{"d_model": 512, "n_head": 4, "vocab_size": 8192, "attn_scale": 0.0884, "optimizer": "adamw", "decay_fraction": 0.689, "batch_tokens": 262144}
Each number is 50 + 15 x the weight over its row's rms, rounded and kept within 0 to 99. Layers, rows and columns count from 0. The size before them is the row's rms in percent of the matrix's.

# layer 8 MLP gate, 1344x512, rms 0.0365, rows 219-255, columns 64-127
102:59 52 52 42 48 41 88 39 65 69 65 60 38 67 17 21 20 66 26 54 28 44 78 30 55 22 43 53 52 18 52 69 33 51 54 40 47 69 62 50 47 40 57 95 49 38 41 42 56 26 37 53 68 26 73 63 38 44 60 48 49 51 72 54
108:24 39 56 40 49 37 44 41 40 37 79 35 50 39 59 30 54 33 41 51 56 63 36 57 69 30 51 25 34 33 54 63 17 55 49 50 76 46 70 39 56 43 76 30 14 50 40 33 68 75 52 19 37 44 46 79 38 47 51 63 33 62 48 30
092:58 46 35 53 38 53 59 47 21 19 39 35 79 53 54 55 33 61 63 87 35 57 25 66 66 36 49 64 32 23 35 56 43 61 54 56 39 62 65 62 55 53 52 56 44 61 32 42 54 26 56 70 33 55 71 33 58 38 52 71 44 61 53 37
102:69 47 72 47 41 37 61 66 66 65 09 83 45 38 49 58 54 58 53 53 65 68 65 43 48 61 55 73 41 62 50 43 46 74 49 69 37 32 54 41 62 64 26 44 54 45 44 67 50 71 79 66 27 58 37 43 64 50 40 33 33 86 44 55
104:47 38 60 45 65 48 56 48 54 46 39 50 50 44 39 43 76 47 72 38 46 64 36 52 86 42 45 65 50 67 37 33 56 77 24 15 24 36 78 38 60 57 44 41 75 29 57 53 74 66 48 37 76 39 31 38 53 53 10 80 32 59 64 39
099:55 52 56 46 28 41 79 54 24 35 68 38 50 51 58 14 67 48 58 36 59 51 58 58 58 45 64 45 46 37 28 28 51 45 31 41 31 65 60 57 67 62 62 31 55 52 42 32 43 27 54 26 18 50 43 56 59 49 50 46 54 35 41 68
099:23 66 49 54 76 63 47 46 27 62 44 53 46 66 46 36 37 43 69 50 84 68 44 60 29 49 74 52 41 66 65 32 55 50 51 61 87 61 46 56 86 51 07 26 58 50 42 42 45 53 57 37 47 32 33 38 43 41 35 42 30 72 52 62
110:19 71 62 40 71 69 64 30 35 37 64 38 24 37 34 41 47 33 27 73 48 42 45 27 33 62 59 40 34 27 65 57 48 47 11 23 64 46 56 40 49 44 43 16 40 39 41 28 45 60 53 55 59 51 58 43 55 39 34 60 59 76 40 78
102:37 21 77 40 61 41 62 82 69 49 51 46 48 36 87 62 40 62 38 92 52 69 58 40 43 42 72 78 60 70 55 37 50 52 42 54 54 54 54 65 65 74 60 37 48 39 50 58 63 43 52 49 59 66 40 40 53 43 70 50 48 54 41 38
106:62 40 68 57 80 50 50 85 38 69 61 52 63 68 49 14 47 42 62 72 43 56 55 38 70 60 41 39 50 37 37 28 71 74 68 54 36 45 75 59 40 45 29 39 46 64 54 47 64 40 69 55 53 35 41 45 52 81 29 44 43 34 74 66
101:62 53 56 17 64 58 54 58 66 64 31 48 47 50 65 47 47 68 31 64 22 34 99 58 66 34 34 43 61 36 39 53 37 69 52 33 46 52 54 47 40 44 56 40 55 46 38 49 32 31 50 37 42 43 33 36 49 29 52 55 44 49 55 73
103:47 37 39 42 27 49 51 49 36 73 73 54 27 52 45 73 66 70 68 52 27 52 41 46 67 37 67 25 40 42 46 49 65 62 39 52 42 30 31 78 70 71 64 27 31 41 46 33 43 24 63 66 75 51 40 49 54 65 34 45 68 86 40 36
107:47 54 51 44 36 59 49 53 44 47 58 28 37 54 48 20 29 37 47 30 22 34 63 49 52 52 36 71 67 33 42 79 76 57 39 20 55 44 69 52 66 55 62 46 50 42 33 42 58 34 85 74 51 74 51 35 43 58 39 41 48 59 69 45
090:65 50 51 32 41 68 78 54 36 56 58 60 47 28 77 16 48 55 91 41 74 51 50 31 72 51 27 44 31 47 65 28 53 44 40 47 42 40 13 58 66 52 51 46 52 41 47 54 50 48 32 54 47 51 31 56 35 71 49 68 61 39 85 49
102:45 58 39 15 59 59 55 24 37 67 57 65 81 41 60 41 60 47 53 54 67 78 48 63 61 17 54 42 40 52 69 37 40 47 71 74 18 36 51 36 42 58 53 49 63 54 44 45 38 63 29 41 62 37 24 68 44 49 42 33 53 47 24 48
094:38 82 74 58 49 54 11 57 44 51 58 63 52 37 49 28 27 50 36 22 67 49 63 40 69 53 70 66 65 44 77 37 53 51 43 36 73 40 62 37 43 52 39 36 55 52 44 44 52 52 45 43 58 66 34 45 47 42 59 32 28 32 50 35
106:58 68 21 69 31 69 55 32 61 55 53 46 46 67 57 40 47 76 35 39 41 51 51 69 76 66 28 46 60 62 50 32 67 63 58 47 30 70 66 54 17 44 41 80 39 42 68 69 54 39 44 31 23 52 46 72 44 59 57 39 54 31 46 89
095:39 46 48 45 53 31 41 37 45 65 54 25 34 57 32 45 55 67 40 45 58 55 56 27 90 50 31 51 48 61 48 42 47 69 39 42 38 62 41 50 39 53 31 50 53 66 38 68 20 37 65 58 74 41 47 65 23 57 77 51 42 48 53 55
101:84 66 50 49 52 49 74 41 60 83 44 34 41 51 47 71 57 57 69 58 29 43 92 61 49 58 43 71 60 31 40 58 35 44 45 16 49 54 71 45 39 49 46 47 77 47 53 20 39 70 61 91 65 23 27 59 65 49 51 53 46 46 43 54
095:55 51 51 52 40 52 24 65 63 45 40 44 45 32 38 57 23 41 63 40 30 43 82 31 62 61 26 44 44 59 66 72 58 64 53 37 56 60 36 53 85 26 61 63 57 58 49 51 29 37 52 46 53 34 59 56 64 44 57 67 67 48 52 28
101:57 61 56 51 00 33 53 65 59 39 48 67 62 42 47 62 68 81 47 60 60 59 62 75 42 60 45 60 44 39 50 50 70 57 12 37 52 63 54 51 62 80 30 43 56 59 55 30 38 46 70 20 54 39 68 51 48 53 37 40 43 60 44 64
108:70 68 50 61 60 57 27 42 30 33 77 52 51 28 34 25 64 67 53 37 66 41 35 49 32 62 38 74 43 23 49 46 80 56 33 60 63 64 60 65 30 36 51 48 85 35 53 71 65 50 45 39 38 57 41 70 74 73 70 61 52 45 89 33
101:53 82 52 52 78 33 40 58 39 55 48 51 45 46 25 37 40 52 90 42 61 42 31 63 74 52 40 34 66 51 68 60 75 64 49 35 17 74 33 77 37 46 65 39 86 49 56 65 34 15 44 62 18 61 41 60 69 60 56 32 32 50 37 45
091:60 40 43 19 39 17 53 74 61 39 32 60 56 42 44 59 23 44 38 83 41 28 52 43 41 25 56 39 44 37 47 40 49 55 68 42 49 58 79 47 64 51 59 65 52 43 52 41 41 49 54 70 26 56 31 54 62 48 63 33 93 40 32 53
104:82 43 36 44 42 75 68 51 46 37 31 74 41 52 40 59 80 33 00 80 39 54 76 60 74 48 61 74 35 45 38 54 23 46 59 52 58 63 23 67 35 39 40 38 67 43 63 56 53 41 47 53 60 29 29 39 50 68 57 48 32 22 74 46
106:43 40 47 69 43 56 38 36 49 31 55 68 25 57 28 23 38 44 62 47 53 43 46 61 63 39 22 36 42 52 51 46 55 55 39 25 50 73 44 59 26 55 42 82 55 71 36 41 60 49 53 59 24 41 84 57 40 52 49 57 74 28 43 37
091:69 54 59 26 41 38 74 31 29 36 53 49 34 65 62 54 25 37 66 29 45 35 65 52 50 37 47 45 45 30 58 41 49 44 30 80 56 15 50 54 38 59 41 47 42 51 38 39 59 67 63 65 49 55 64 60 65 58 35 50 29 43 22 41
102:29 50 50 59 44 25 56 54 42 50 39 36 46 44 25 99 55 73 51 14 64 59 43 43 62 55 74 46 34 87 29 29 57 63 39 63 78 45 56 61 41 69 47 59 44 64 48 40 40 58 58 32 58 64 48 54 62 54 54 60 16 68 22 58
099:84 73 83 59 48 32 26 66 54 56 47 54 34 38 67 53 64 56 58 55 30 42 42 47 70 41 51 46 56 50 48 45 66 49 57 27 46 38 65 51 66 35 52 34 59 37 53 44 49 51 43 55 36 41 61 38 58 44 35 52 45 97 71 29
094:60 73 42 42 55 45 41 51 34 40 68 43 76 64 69 39 20 44 47 34 34 85 55 35 68 41 55 45 68 48 65 47 77 42 30 55 28 40 42 74 48 58 51 48 59 31 39 32 59 63 35 76 61 63 18 62 26 17 33 61 34 65 51 48
098:43 27 34 48 26 49 30 63 65 55 75 28 55 79 47 49 65 60 54 42 31 42 53 61 45 53 38 43 44 47 63 51 53 43 43 51 30 55 56 62 61 33 31 57 35 22 43 60 26 50 60 44 44 60 50 52 62 44 60 20 62 42 46 47
107:55 54 51 37 73 54 52 36 59 54 52 51 74 48 32 47 25 86 30 42 51 45 48 39 65 51 23 47 36 40 68 45 16 30 71 44 45 73 67 69 30 69 35 39 47 51 45 20 43 19 29 58 69 78 47 71 71 47 71 41 50 59 52 50
106:49 62 34 52 67 51 60 45 68 54 44 42 73 65 35 42 66 62 39 59 84 62 62 33 82 41 57 57 57 59 46 41 58 54 47 49 51 53 40 32 46 29 20 51 38 47 45 45 46 67 54 43 39 62 29 62 37 69 80 33 57 57 51 20
104:65 56 47 58 04 47 94 27 45 54 47 72 38 47 24 54 63 72 47 49 63 45 40 52 51 50 60 39 61 56 24 33 59 48 43 53 71 60 70 65 26 46 58 62 35 61 35 43 33 56 40 57 65 66 62 61 54 53 50 75 44 27 75 50
107:53 38 62 55 49 70 57 34 56 54 33 40 70 54 29 61 62 48 69 66 25 26 60 60 65 46 62 54 49 56 76 56 33 36 34 52 53 24 62 73 68 46 49 41 43 70 33 67 51 52 89 42 45 44 51 59 50 75 04 55 65 13 58 36
103:71 37 33 51 51 20 49 38 47 55 51 29 46 70 44 72 31 82 59 86 47 52 67 42 46 55 65 53 70 62 25 54 33 41 43 39 64 45 42 52 46 48 26 67 71 33 65 39 47 31 59 41 59 55 75 76 61 43 36 66 54 24 42 52
098:41 74 29 31 56 61 72 37 56 52 53 51 62 55 35 75 37 15 78 37 62 48 67 53 32 35 34 55 57 30 53 39 64 27 66 53 49 50 61 51 53 57 71 39 38 40 44 47 66 24 49 25 56 51 59 33 36 71 44 35 38 43 59 51
# layer 8 MLP up, 1344x512, rms 0.0353, rows 219-254, columns 64-127
101:60 68 38 37 48 44 48 50 57 37 47 30 23 48 40 56 66 43 39 42 48 46 71 70 86 55 49 42 71 44 22 41 83 57 59 59 54 42 87 60 75 43 35 39 63 70 61 34 71 36 43 59 36 57 51 39 75 36 35 35 26 57 58 38
104:44 65 44 52 23 48 51 50 29 50 37 45 55 57 37 33 50 46 95 15 61 39 56 76 48 65 29 52 27 45 37 25 20 56 60 60 39 43 48 33 48 64 61 54 41 57 46 62 48 60 61 47 36 47 33 82 30 53 34 44 21 33 66 68
093:39 43 30 41 20 47 39 57 34 36 50 30 26 45 81 44 55 38 55 67 24 64 44 54 48 60 63 65 45 58 47 65 15 38 51 69 57 62 43 40 46 63 37 91 19 64 45 52 53 61 29 44 69 50 57 14 67 39 35 50 37 37 33 20
104:54 49 76 32 73 53 28 79 56 38 63 32 26 37 29 33 43 44 67 41 75 38 54 76 56 58 42 39 41 64 52 50 82 70 61 72 72 61 36 76 73 70 47 47 71 78 33 64 50 49 50 78 09 55 22 33 51 62 45 56 59 44 35 70
101:53 54 62 56 41 58 51 48 62 40 35 67 37 53 42 69 62 35 64 30 57 44 44 25 55 45 53 61 40 43 37 53 45 42 50 69 37 31 53 51 30 55 38 53 83 48 37 73 38 48 40 65 65 57 55 35 46 35 35 59 39 59 30 36
101:59 70 34 62 23 46 45 39 57 37 79 39 69 51 40 67 48 63 57 55 59 62 51 62 24 51 53 22 63 61 61 34 63 67 26 33 40 29 42 26 62 36 41 41 50 55 72 48 31 40 87 33 73 72 43 37 54 65 70 51 61 71 28 62
097:56 48 95 54 49 44 53 73 34 50 69 32 45 54 71 55 25 59 45 68 64 44 21 45 59 39 37 32 48 66 38 71 54 57 80 56 86 65 74 49 59 58 57 58 62 68 48 69 27 69 61 49 51 46 46 58 62 54 57 33 35 54 35 52
100:34 91 86 53 53 39 63 47 61 48 18 58 48 39 56 59 41 72 44 48 43 29 45 37 75 68 32 53 42 53 50 56 82 51 62 55 51 42 37 76 34 46 48 42 48 64 44 52 58 27 58 37 57 77 64 46 44 44 55 45 35 26 59 61
102:51 60 72 45 54 56 63 56 66 20 47 44 46 27 50 08 36 40 49 54 51 43 38 63 86 55 54 52 54 31 45 35 57 39 42 49 51 29 54 18 52 67 22 25 50 27 43 46 36 41 43 70 47 58 20 76 57 43 48 53 67 34 60 31
104:28 56 59 44 68 49 55 67 26 25 59 47 47 82 51 56 58 26 47 36 55 38 39 38 70 70 36 27 25 64 57 74 40 63 42 51 48 62 56 50 60 65 46 32 55 56 36 56 59 52 37 55 48 17 48 65 61 79 49 55 48 26 43 51
100:50 39 11 40 56 59 64 40 33 62 80 69 38 64 43 54 48 64 71 37 33 70 31 35 35 26 45 87 54 59 52 63 46 44 25 40 52 48 50 43 51 47 46 34 43 61 45 30 74 69 62 66 39 41 59 66 55 66 57 52 41 53 49 48
099:64 46 92 65 41 75 69 56 40 82 97 48 36 47 45 47 43 36 15 48 51 57 95 53 63 50 53 56 63 45 45 32 39 43 33 66 57 70 42 58 61 45 42 41 32 71 55 51 54 39 60 35 43 42 31 70 73 37 41 38 56 58 61 41
103:44 43 52 52 74 43 44 53 49 33 10 64 33 33 43 60 42 60 69 37 30 55 49 64 58 52 45 63 43 55 45 31 59 46 68 36 39 32 35 29 71 24 40 44 53 72 49 64 56 47 57 64 61 48 54 49 57 37 47 51 26 58 53 31
092:55 50 38 46 57 83 61 43 71 56 48 43 28 71 60 43 64 19 60 23 30 28 38 61 63 36 23 65 35 64 55 35 58 48 86 43 56 34 43 42 64 80 52 54 45 63 70 49 41 80 45 23 51 55 38 52 50 55 39 55 35 56 49 81
104:49 26 80 49 80 45 65 48 52 57 45 59 66 47 32 46 54 72 36 75 55 51 29 59 29 61 49 60 88 29 35 56 31 46 53 38 68 62 32 66 48 55 63 69 42 54 43 41 47 43 43 30 69 31 65 46 57 51 39 52 52 34 46 47
095:37 70 46 47 28 41 36 73 54 25 44 51 23 68 35 35 58 36 48 32 35 84 61 72 72 63 25 55 39 70 56 52 68 62 44 52 35 33 33 54 67 53 72 40 28 61 50 55 70 56 41 45 65 39 36 48 52 26 52 49 08 73 35 43
110:55 76 32 45 50 40 21 52 52 46 56 65 48 54 60 39 46 60 63 45 33 36 79 41 63 63 49 69 65 19 56 76 62 54 62 52 50 40 49 57 70 30 34 62 60 58 55 28 65 52 50 42 56 39 32 68 78 64 53 40 09 52 52 64
095:28 36 70 29 35 50 64 29 50 35 00 59 51 22 51 78 34 45 52 55 60 33 43 55 51 59 58 54 41 71 24 58 59 71 33 41 59 87 55 40 22 56 42 43 65 62 68 60 24 59 53 48 29 20 57 46 75 48 44 16 50 69 55 50
100:30 31 33 51 59 48 47 40 83 54 50 47 59 69 02 58 46 56 50 85 43 55 33 46 55 46 57 44 57 65 80 53 70 61 84 46 76 22 31 70 49 40 21 46 52 39 61 95 48 33 57 31 25 61 45 58 51 69 83 21 26 52 41 61
099:75 45 51 32 44 73 54 34 54 65 46 62 61 64 55 44 49 59 81 67 53 41 51 31 36 45 54 35 58 46 58 60 57 51 64 37 55 52 59 24 39 39 41 64 63 44 61 66 57 26 48 49 39 39 34 77 52 49 50 69 34 59 27 23
102:45 19 54 27 48 57 47 32 55 62 31 47 36 59 33 26 44 47 64 63 46 40 41 41 52 53 48 39 51 49 50 52 17 57 78 58 44 65 49 86 65 34 24 36 34 47 39 62 82 55 14 34 13 47 60 71 64 46 49 71 26 56 92 43
099:65 43 61 28 35 39 33 63 48 63 50 27 59 59 18 55 67 70 72 37 53 44 57 33 37 46 48 79 34 58 40 49 60 43 29 41 54 60 44 75 66 43 64 38 80 35 67 34 50 25 37 78 29 18 39 70 71 67 53 75 36 53 23 74
105:60 33 36 59 43 49 56 31 64 40 61 44 79 68 71 36 68 45 43 77 27 41 32 34 65 47 77 39 45 59 61 67 68 53 59 40 56 52 45 57 71 70 26 50 52 24 46 65 75 70 61 33 34 28 20 48 77 60 27 62 48 50 55 35
095:44 50 45 50 47 65 53 82 47 62 52 65 38 48 38 43 41 69 76 53 43 39 48 76 28 37 65 63 44 59 60 41 46 33 71 55 52 82 66 49 50 14 30 71 50 39 76 53 37 64 37 45 23 76 64 53 62 41 62 24 64 78 22 47
102:63 68 61 46 33 37 52 53 54 43 69 70 39 50 41 45 32 54 60 60 50 53 43 62 26 60 49 72 32 56 45 45 41 52 43 70 37 64 37 35 55 55 23 65 56 63 42 52 70 63 55 64 67 51 30 69 36 63 38 64 24 58 37 32
102:73 72 57 78 29 57 65 70 27 50 41 48 63 57 46 75 48 32 70 62 70 56 55 68 45 44 58 46 38 85 57 33 20 32 54 44 26 74 02 25 52 54 60 36 37 52 40 60 44 65 45 58 45 41 59 39 44 39 70 58 21 76 55 50
101:58 51 48 57 53 59 32 38 51 46 61 53 41 63 51 34 33 50 38 53 56 47 62 40 78 42 71 60 49 36 47 51 50 54 36 38 51 66 58 60 57 51 44 40 53 53 84 74 52 63 45 26 59 55 74 48 55 76 52 49 49 69 49 43
103:52 28 47 64 59 43 36 42 47 55 66 39 35 63 21 53 38 49 45 50 56 32 31 41 62 50 83 62 65 39 49 45 54 60 62 80 62 57 55 19 39 50 37 77 78 48 38 56 40 38 47 58 56 32 99 65 46 63 39 60 39 31 53 18
101:38 59 50 56 32 53 36 57 49 44 70 55 53 37 44 54 40 26 31 66 37 61 44 66 39 51 58 60 70 73 53 43 77 39 31 51 53 32 43 35 65 54 38 74 31 38 51 32 32 50 47 53 47 46 43 52 49 36 58 49 57 49 78 45
096:36 56 49 25 31 43 42 53 76 62 41 52 48 67 32 39 61 54 35 57 44 64 41 62 41 82 34 61 48 33 48 33 71 61 48 19 28 80 43 22 48 53 70 80 35 62 50 46 64 44 41 38 46 48 49 45 64 63 61 52 47 48 70 58
097:40 55 43 38 45 48 45 67 60 70 41 44 48 42 65 14 70 23 38 44 57 63 59 40 65 42 59 49 23 51 32 51 45 83 66 35 56 35 15 47 56 51 65 32 34 35 55 64 40 73 40 53 63 10 58 52 28 57 51 32 54 45 66 66
103:54 48 60 64 96 42 77 45 38 41 60 65 41 55 24 47 69 30 62 33 39 64 42 68 45 25 56 34 52 45 74 70 46 40 45 16 40 36 48 66 51 27 39 66 33 48 64 47 25 53 55 82 72 58 33 35 59 38 78 34 51 80 18 52
102:68 36 80 65 67 24 53 18 40 49 60 69 71 46 60 38 27 55 50 48 43 54 68 25 34 51 35 51 45 50 75 67 35 31 77 37 48 60 44 45 44 35 59 62 62 43 52 48 55 41 53 75 88 53 72 41 52 60 37 69 56 57 47 40
102:52 28 49 49 50 50 22 37 40 52 47 35 38 36 31 47 62 45 75 44 81 58 54 60 63 47 41 50 45 58 64 30 56 62 30 81 13 48 63 52 65 25 53 25 48 68 67 46 60 47 58 46 45 13 27 71 68 56 42 59 33 50 63 60
101:61 49 68 66 52 51 49 67 57 62 34 64 67 66 48 66 49 48 48 56 52 31 66 46 26 50 54 30 38 41 57 54 41 40 42 23 66 89 28 23 54 36 34 86 64 38 44 51 21 32 50 51 51 53 45 73 48 39 68 44 63 47 48 56
102:54 52 48 51 48 38 25 61 13 70 58 32 47 37 61 66 58 47 56 51 65 51 70 27 32 43 40 25 38 32 38 48 55 40 21 19 53 31 42 56 83 37 51 55 45 65 49 47 34 61 21 43 30 54 45 57 50 45 26 69 57 72 37 57
# layer 8 MLP down (transposed), 1344x512, rms 0.0337, rows 219-254, columns 64-127
101:78 43 66 50 44 80 67 80 28 36 29 48 32 55 63 62 63 37 80 34 46 41 55 73 47 48 54 52 54 68 39 51 65 51 42 63 44 45 66 22 58 35 65 20 38 38 60 64 65 34 56 59 31 78 66 46 56 51 50 61 30 55 20 64
104:59 54 50 51 31 32 68 48 46 47 39 51 31 42 33 51 27 56 47 44 17 30 39 45 47 54 69 17 35 70 44 51 51 51 53 54 40 52 12 62 39 64 35 37 34 41 55 33 67 51 68 91 41 55 49 45 78 41 67 44 53 50 52 42
096:63 41 43 69 62 18 35 60 48 53 58 36 53 47 77 25 67 38 51 53 33 50 80 47 48 39 52 52 54 46 70 81 60 23 40 58 38 36 62 22 39 49 57 63 40 75 29 37 55 42 45 19 75 17 54 34 61 42 15 16 54 40 34 30
100:47 61 61 72 60 61 57 50 54 30 44 50 61 53 56 64 37 37 62 45 45 57 31 29 32 58 68 51 45 44 53 51 68 55 51 34 56 28 54 47 40 57 37 43 39 38 42 71 38 75 67 63 38 57 59 43 47 69 49 45 37 73 29 56
102:34 46 64 66 41 39 39 45 26 62 51 15 53 56 57 34 64 27 55 56 43 70 75 41 40 52 74 37 17 52 74 55 61 59 64 32 38 53 18 78 07 54 47 41 63 25 74 74 14 52 49 57 73 64 81 76 50 38 29 60 43 45 52 37
101:47 60 47 39 42 39 29 36 48 42 50 48 80 59 55 50 39 39 65 48 53 49 57 82 19 68 77 53 66 42 58 57 62 76 22 61 59 46 37 60 68 35 58 46 25 54 34 37 59 67 59 29 59 62 57 60 52 73 57 81 41 49 61 62
093:44 40 55 40 20 44 45 33 56 59 53 70 54 55 53 41 44 40 55 47 32 77 64 51 62 67 34 78 64 52 24 39 95 52 03 51 35 65 51 61 78 55 55 25 50 51 62 20 56 36 37 52 53 44 40 42 46 33 42 49 60 35 45 50
101:53 38 40 68 60 60 43 67 51 26 42 43 47 43 38 36 56 68 61 55 41 39 45 37 19 31 33 70 51 46 79 54 47 78 55 44 58 08 67 64 40 44 56 40 43 48 87 70 77 27 43 63 63 19 39 70 59 47 67 64 56 58 56 48
103:41 45 67 51 48 33 72 68 23 30 60 43 76 54 82 43 65 49 54 70 64 59 59 47 51 41 57 32 25 35 44 50 42 36 45 57 75 57 38 35 42 82 52 43 69 58 29 59 61 63 38 72 63 41 67 97 58 45 75 74 40 55 54 48
105:40 51 50 48 65 67 39 53 48 52 56 45 39 73 74 63 61 40 51 42 45 63 36 61 63 41 55 63 42 70 50 69 18 67 68 41 40 55 53 61 61 50 56 68 42 73 60 57 41 45 60 41 57 62 25 36 36 41 41 54 55 56 53 54
098:70 51 61 25 36 58 43 64 59 63 43 71 55 45 50 50 37 28 71 58 50 61 50 35 50 69 56 66 44 42 28 44 38 64 54 55 62 41 63 53 55 49 45 65 39 59 12 53 51 14 59 30 32 72 49 32 71 50 59 64 69 68 74 62
102:80 53 81 47 46 53 58 53 53 36 59 46 54 68 46 40 46 64 38 52 58 72 65 37 32 54 23 63 58 47 41 58 38 54 54 72 65 66 37 45 45 39 37 66 60 73 22 58 67 29 47 42 63 50 57 61 46 35 62 52 38 54 46 29
104:33 55 57 69 62 53 29 36 68 39 33 43 51 35 26 47 24 63 63 71 38 58 28 49 88 58 51 49 40 50 70 38 44 57 61 28 43 44 38 68 72 65 52 28 38 47 61 25 56 31 42 33 44 33 62 40 53 30 58 34 52 34 29 65
089:25 48 50 50 54 53 57 45 70 32 44 34 37 70 24 54 43 35 34 50 37 49 53 66 61 52 39 84 68 76 55 64 63 68 64 33 56 46 47 32 55 35 38 68 46 71 10 41 59 61 38 56 51 46 53 55 33 25 54 35 28 50 30 64
102:26 36 31 78 46 53 31 31 59 44 48 53 67 25 83 52 41 43 55 47 29 37 51 70 55 59 62 35 52 63 67 29 22 39 83 57 48 71 56 67 35 51 47 24 46 40 53 10 36 31 61 43 58 60 35 45 23 65 26 27 55 37 40 64
095:36 18 68 46 33 35 42 32 25 42 59 34 60 59 59 28 42 46 43 62 43 44 36 42 39 64 49 71 56 59 69 65 41 56 36 39 44 44 49 40 03 42 56 64 49 41 43 65 39 29 56 75 70 42 72 64 43 68 56 68 27 41 40 67
108:69 47 40 54 56 59 67 40 54 38 43 50 58 53 49 50 50 62 44 34 50 45 61 67 65 46 48 48 51 48 53 58 42 53 43 52 47 56 51 54 45 51 59 46 50 48 92 44 62 41 55 31 40 41 57 54 51 58 62 60 44 48 51 44
097:54 35 74 41 72 10 51 52 43 70 34 47 64 52 41 41 47 41 31 72 60 55 47 66 43 64 35 79 32 18 46 41 52 75 38 41 81 62 54 51 31 37 57 72 44 62 41 49 44 74 35 55 40 40 40 48 66 37 50 30 47 47 72 68
099:23 49 62 38 46 43 63 39 42 73 44 38 40 68 77 48 53 48 53 61 61 58 56 76 49 53 65 79 50 53 36 31 70 37 60 44 51 73 43 59 70 44 82 65 49 55 53 49 32 45 44 45 51 11 13 64 60 44 36 47 58 56 51 36
099:31 35 42 49 31 49 46 69 60 26 83 65 56 62 52 42 41 70 46 53 45 60 16 50 33 56 39 29 38 27 43 59 55 35 46 67 47 37 54 42 56 53 51 24 58 63 42 85 46 57 56 59 40 53 41 57 35 78 24 70 59 50 55 57
102:48 57 41 24 27 29 39 28 79 32 36 52 47 52 55 34 32 40 56 73 53 52 77 38 34 47 74 59 31 36 59 21 53 42 41 54 54 39 91 52 75 57 68 40 55 60 33 49 62 52 61 22 33 47 33 46 30 39 53 43 42 29 54 66
100:73 66 47 44 47 27 32 31 53 38 40 42 42 61 37 27 34 39 72 61 48 57 43 58 54 50 66 60 51 48 54 33 55 50 40 45 62 43 51 31 51 47 44 53 59 51 78 75 29 57 57 51 45 17 15 64 29 51 63 27 61 46 25 38
106:35 66 40 22 69 34 55 69 59 46 29 25 48 27 31 50 27 28 49 67 41 75 55 55 36 48 25 51 22 77 58 76 70 47 43 49 46 61 57 43 42 59 49 29 55 48 62 58 47 48 44 33 27 25 43 51 51 54 59 70 43 51 48 88
096:27 56 58 59 43 49 51 72 18 49 65 69 43 70 40 61 49 59 88 34 59 46 35 48 40 53 53 37 73 54 57 64 30 48 61 48 60 42 75 69 63 47 39 67 68 71 86 52 49 49 48 28 71 47 64 29 46 62 58 66 21 69 52 75
103:39 66 48 44 48 36 40 49 55 49 31 40 25 65 53 49 36 72 51 59 69 58 53 40 40 66 54 78 52 60 51 44 61 74 24 33 30 58 65 67 60 56 49 56 42 72 80 45 67 44 66 59 34 76 35 37 36 77 63 67 41 50 62 49
106:53 63 28 60 41 66 35 61 38 36 28 57 52 72 49 21 50 33 54 36 36 70 47 30 48 62 32 08 44 42 56 63 51 42 54 52 28 75 49 54 56 46 71 48 40 67 27 85 46 69 39 62 17 31 59 42 48 63 49 58 54 60 49 46
106:44 31 41 41 71 44 24 59 40 61 73 40 56 52 37 47 37 46 60 71 57 60 72 60 59 48 88 32 58 39 38 75 54 36 25 21 35 60 41 36 46 52 22 63 35 25 53 64 65 39 62 46 60 70 62 44 31 53 67 56 53 53 62 18
104:73 51 55 57 54 51 76 70 72 34 33 63 43 66 45 67 58 62 47 41 45 42 43 61 46 46 44 41 45 64 52 44 66 36 48 54 48 83 39 68 29 56 32 48 47 51 66 56 63 59 53 59 63 40 51 53 36 60 46 22 51 26 46 71
100:44 59 49 44 38 56 57 38 68 44 53 75 51 49 57 58 39 58 68 32 80 55 35 59 45 46 35 40 49 52 58 26 25 63 50 46 72 60 65 51 52 61 49 34 59 48 47 40 54 32 75 38 60 58 64 63 58 55 62 44 65 41 46 66
092:44 68 28 30 56 49 50 48 42 71 30 76 49 81 32 55 46 48 47 31 65 50 38 50 60 47 78 46 72 78 45 49 41 50 52 70 25 36 54 33 47 74 55 44 51 28 59 73 43 50 57 59 76 53 68 68 55 69 42 46 55 30 29 56
096:55 55 17 58 34 62 70 52 65 42 59 36 58 61 44 42 34 51 46 69 31 42 59 20 47 66 45 51 56 67 42 63 33 50 70 43 57 60 56 43 77 37 39 34 48 58 32 29 45 72 83 73 29 55 34 58 49 38 32 44 39 59 54 66
105:27 35 48 72 70 57 20 44 46 55 38 53 11 56 39 32 68 43 55 30 55 45 41 55 43 47 60 20 58 41 61 54 51 53 68 56 58 24 59 78 36 42 60 44 51 62 17 50 50 65 71 47 76 48 37 58 64 82 45 55 49 44 39 36
100:45 35 61 30 43 45 34 61 61 64 46 65 31 52 83 65 45 14 34 31 17 64 61 42 00 30 71 43 54 62 61 32 65 60 37 77 40 37 50 46 42 65 70 24 69 68 74 25 53 51 67 52 57 70 58 68 80 41 55 62 21 48 33 54
103:46 49 56 46 34 53 45 35 50 44 53 67 43 49 32 44 32 72 51 38 57 32 50 54 37 51 46 53 59 52 33 37 60 50 63 52 45 66 77 39 81 51 58 21 34 41 41 49 30 68 48 50 53 23 27 63 43 55 52 32 60 57 72 65
106:52 28 48 42 54 66 41 47 60 54 28 17 32 45 38 57 26 53 25 45 76 34 62 42 54 45 57 45 37 39 88 44 53 53 40 40 41 65 55 18 45 29 62 65 48 40 78 50 54 72 39 57 60 29 56 27 45 58 49 30 68 63 47 47
100:56 33 54 47 62 49 48 44 67 54 51 37 58 23 34 27 39 45 38 63 40 56 56 74 29 37 78 41 55 42 77 55 31 55 33 67 32 45 45 27 34 82 63 42 46 43 04 52 55 69 61 36 53 74 49 45 55 58 33 40 40 19 55 65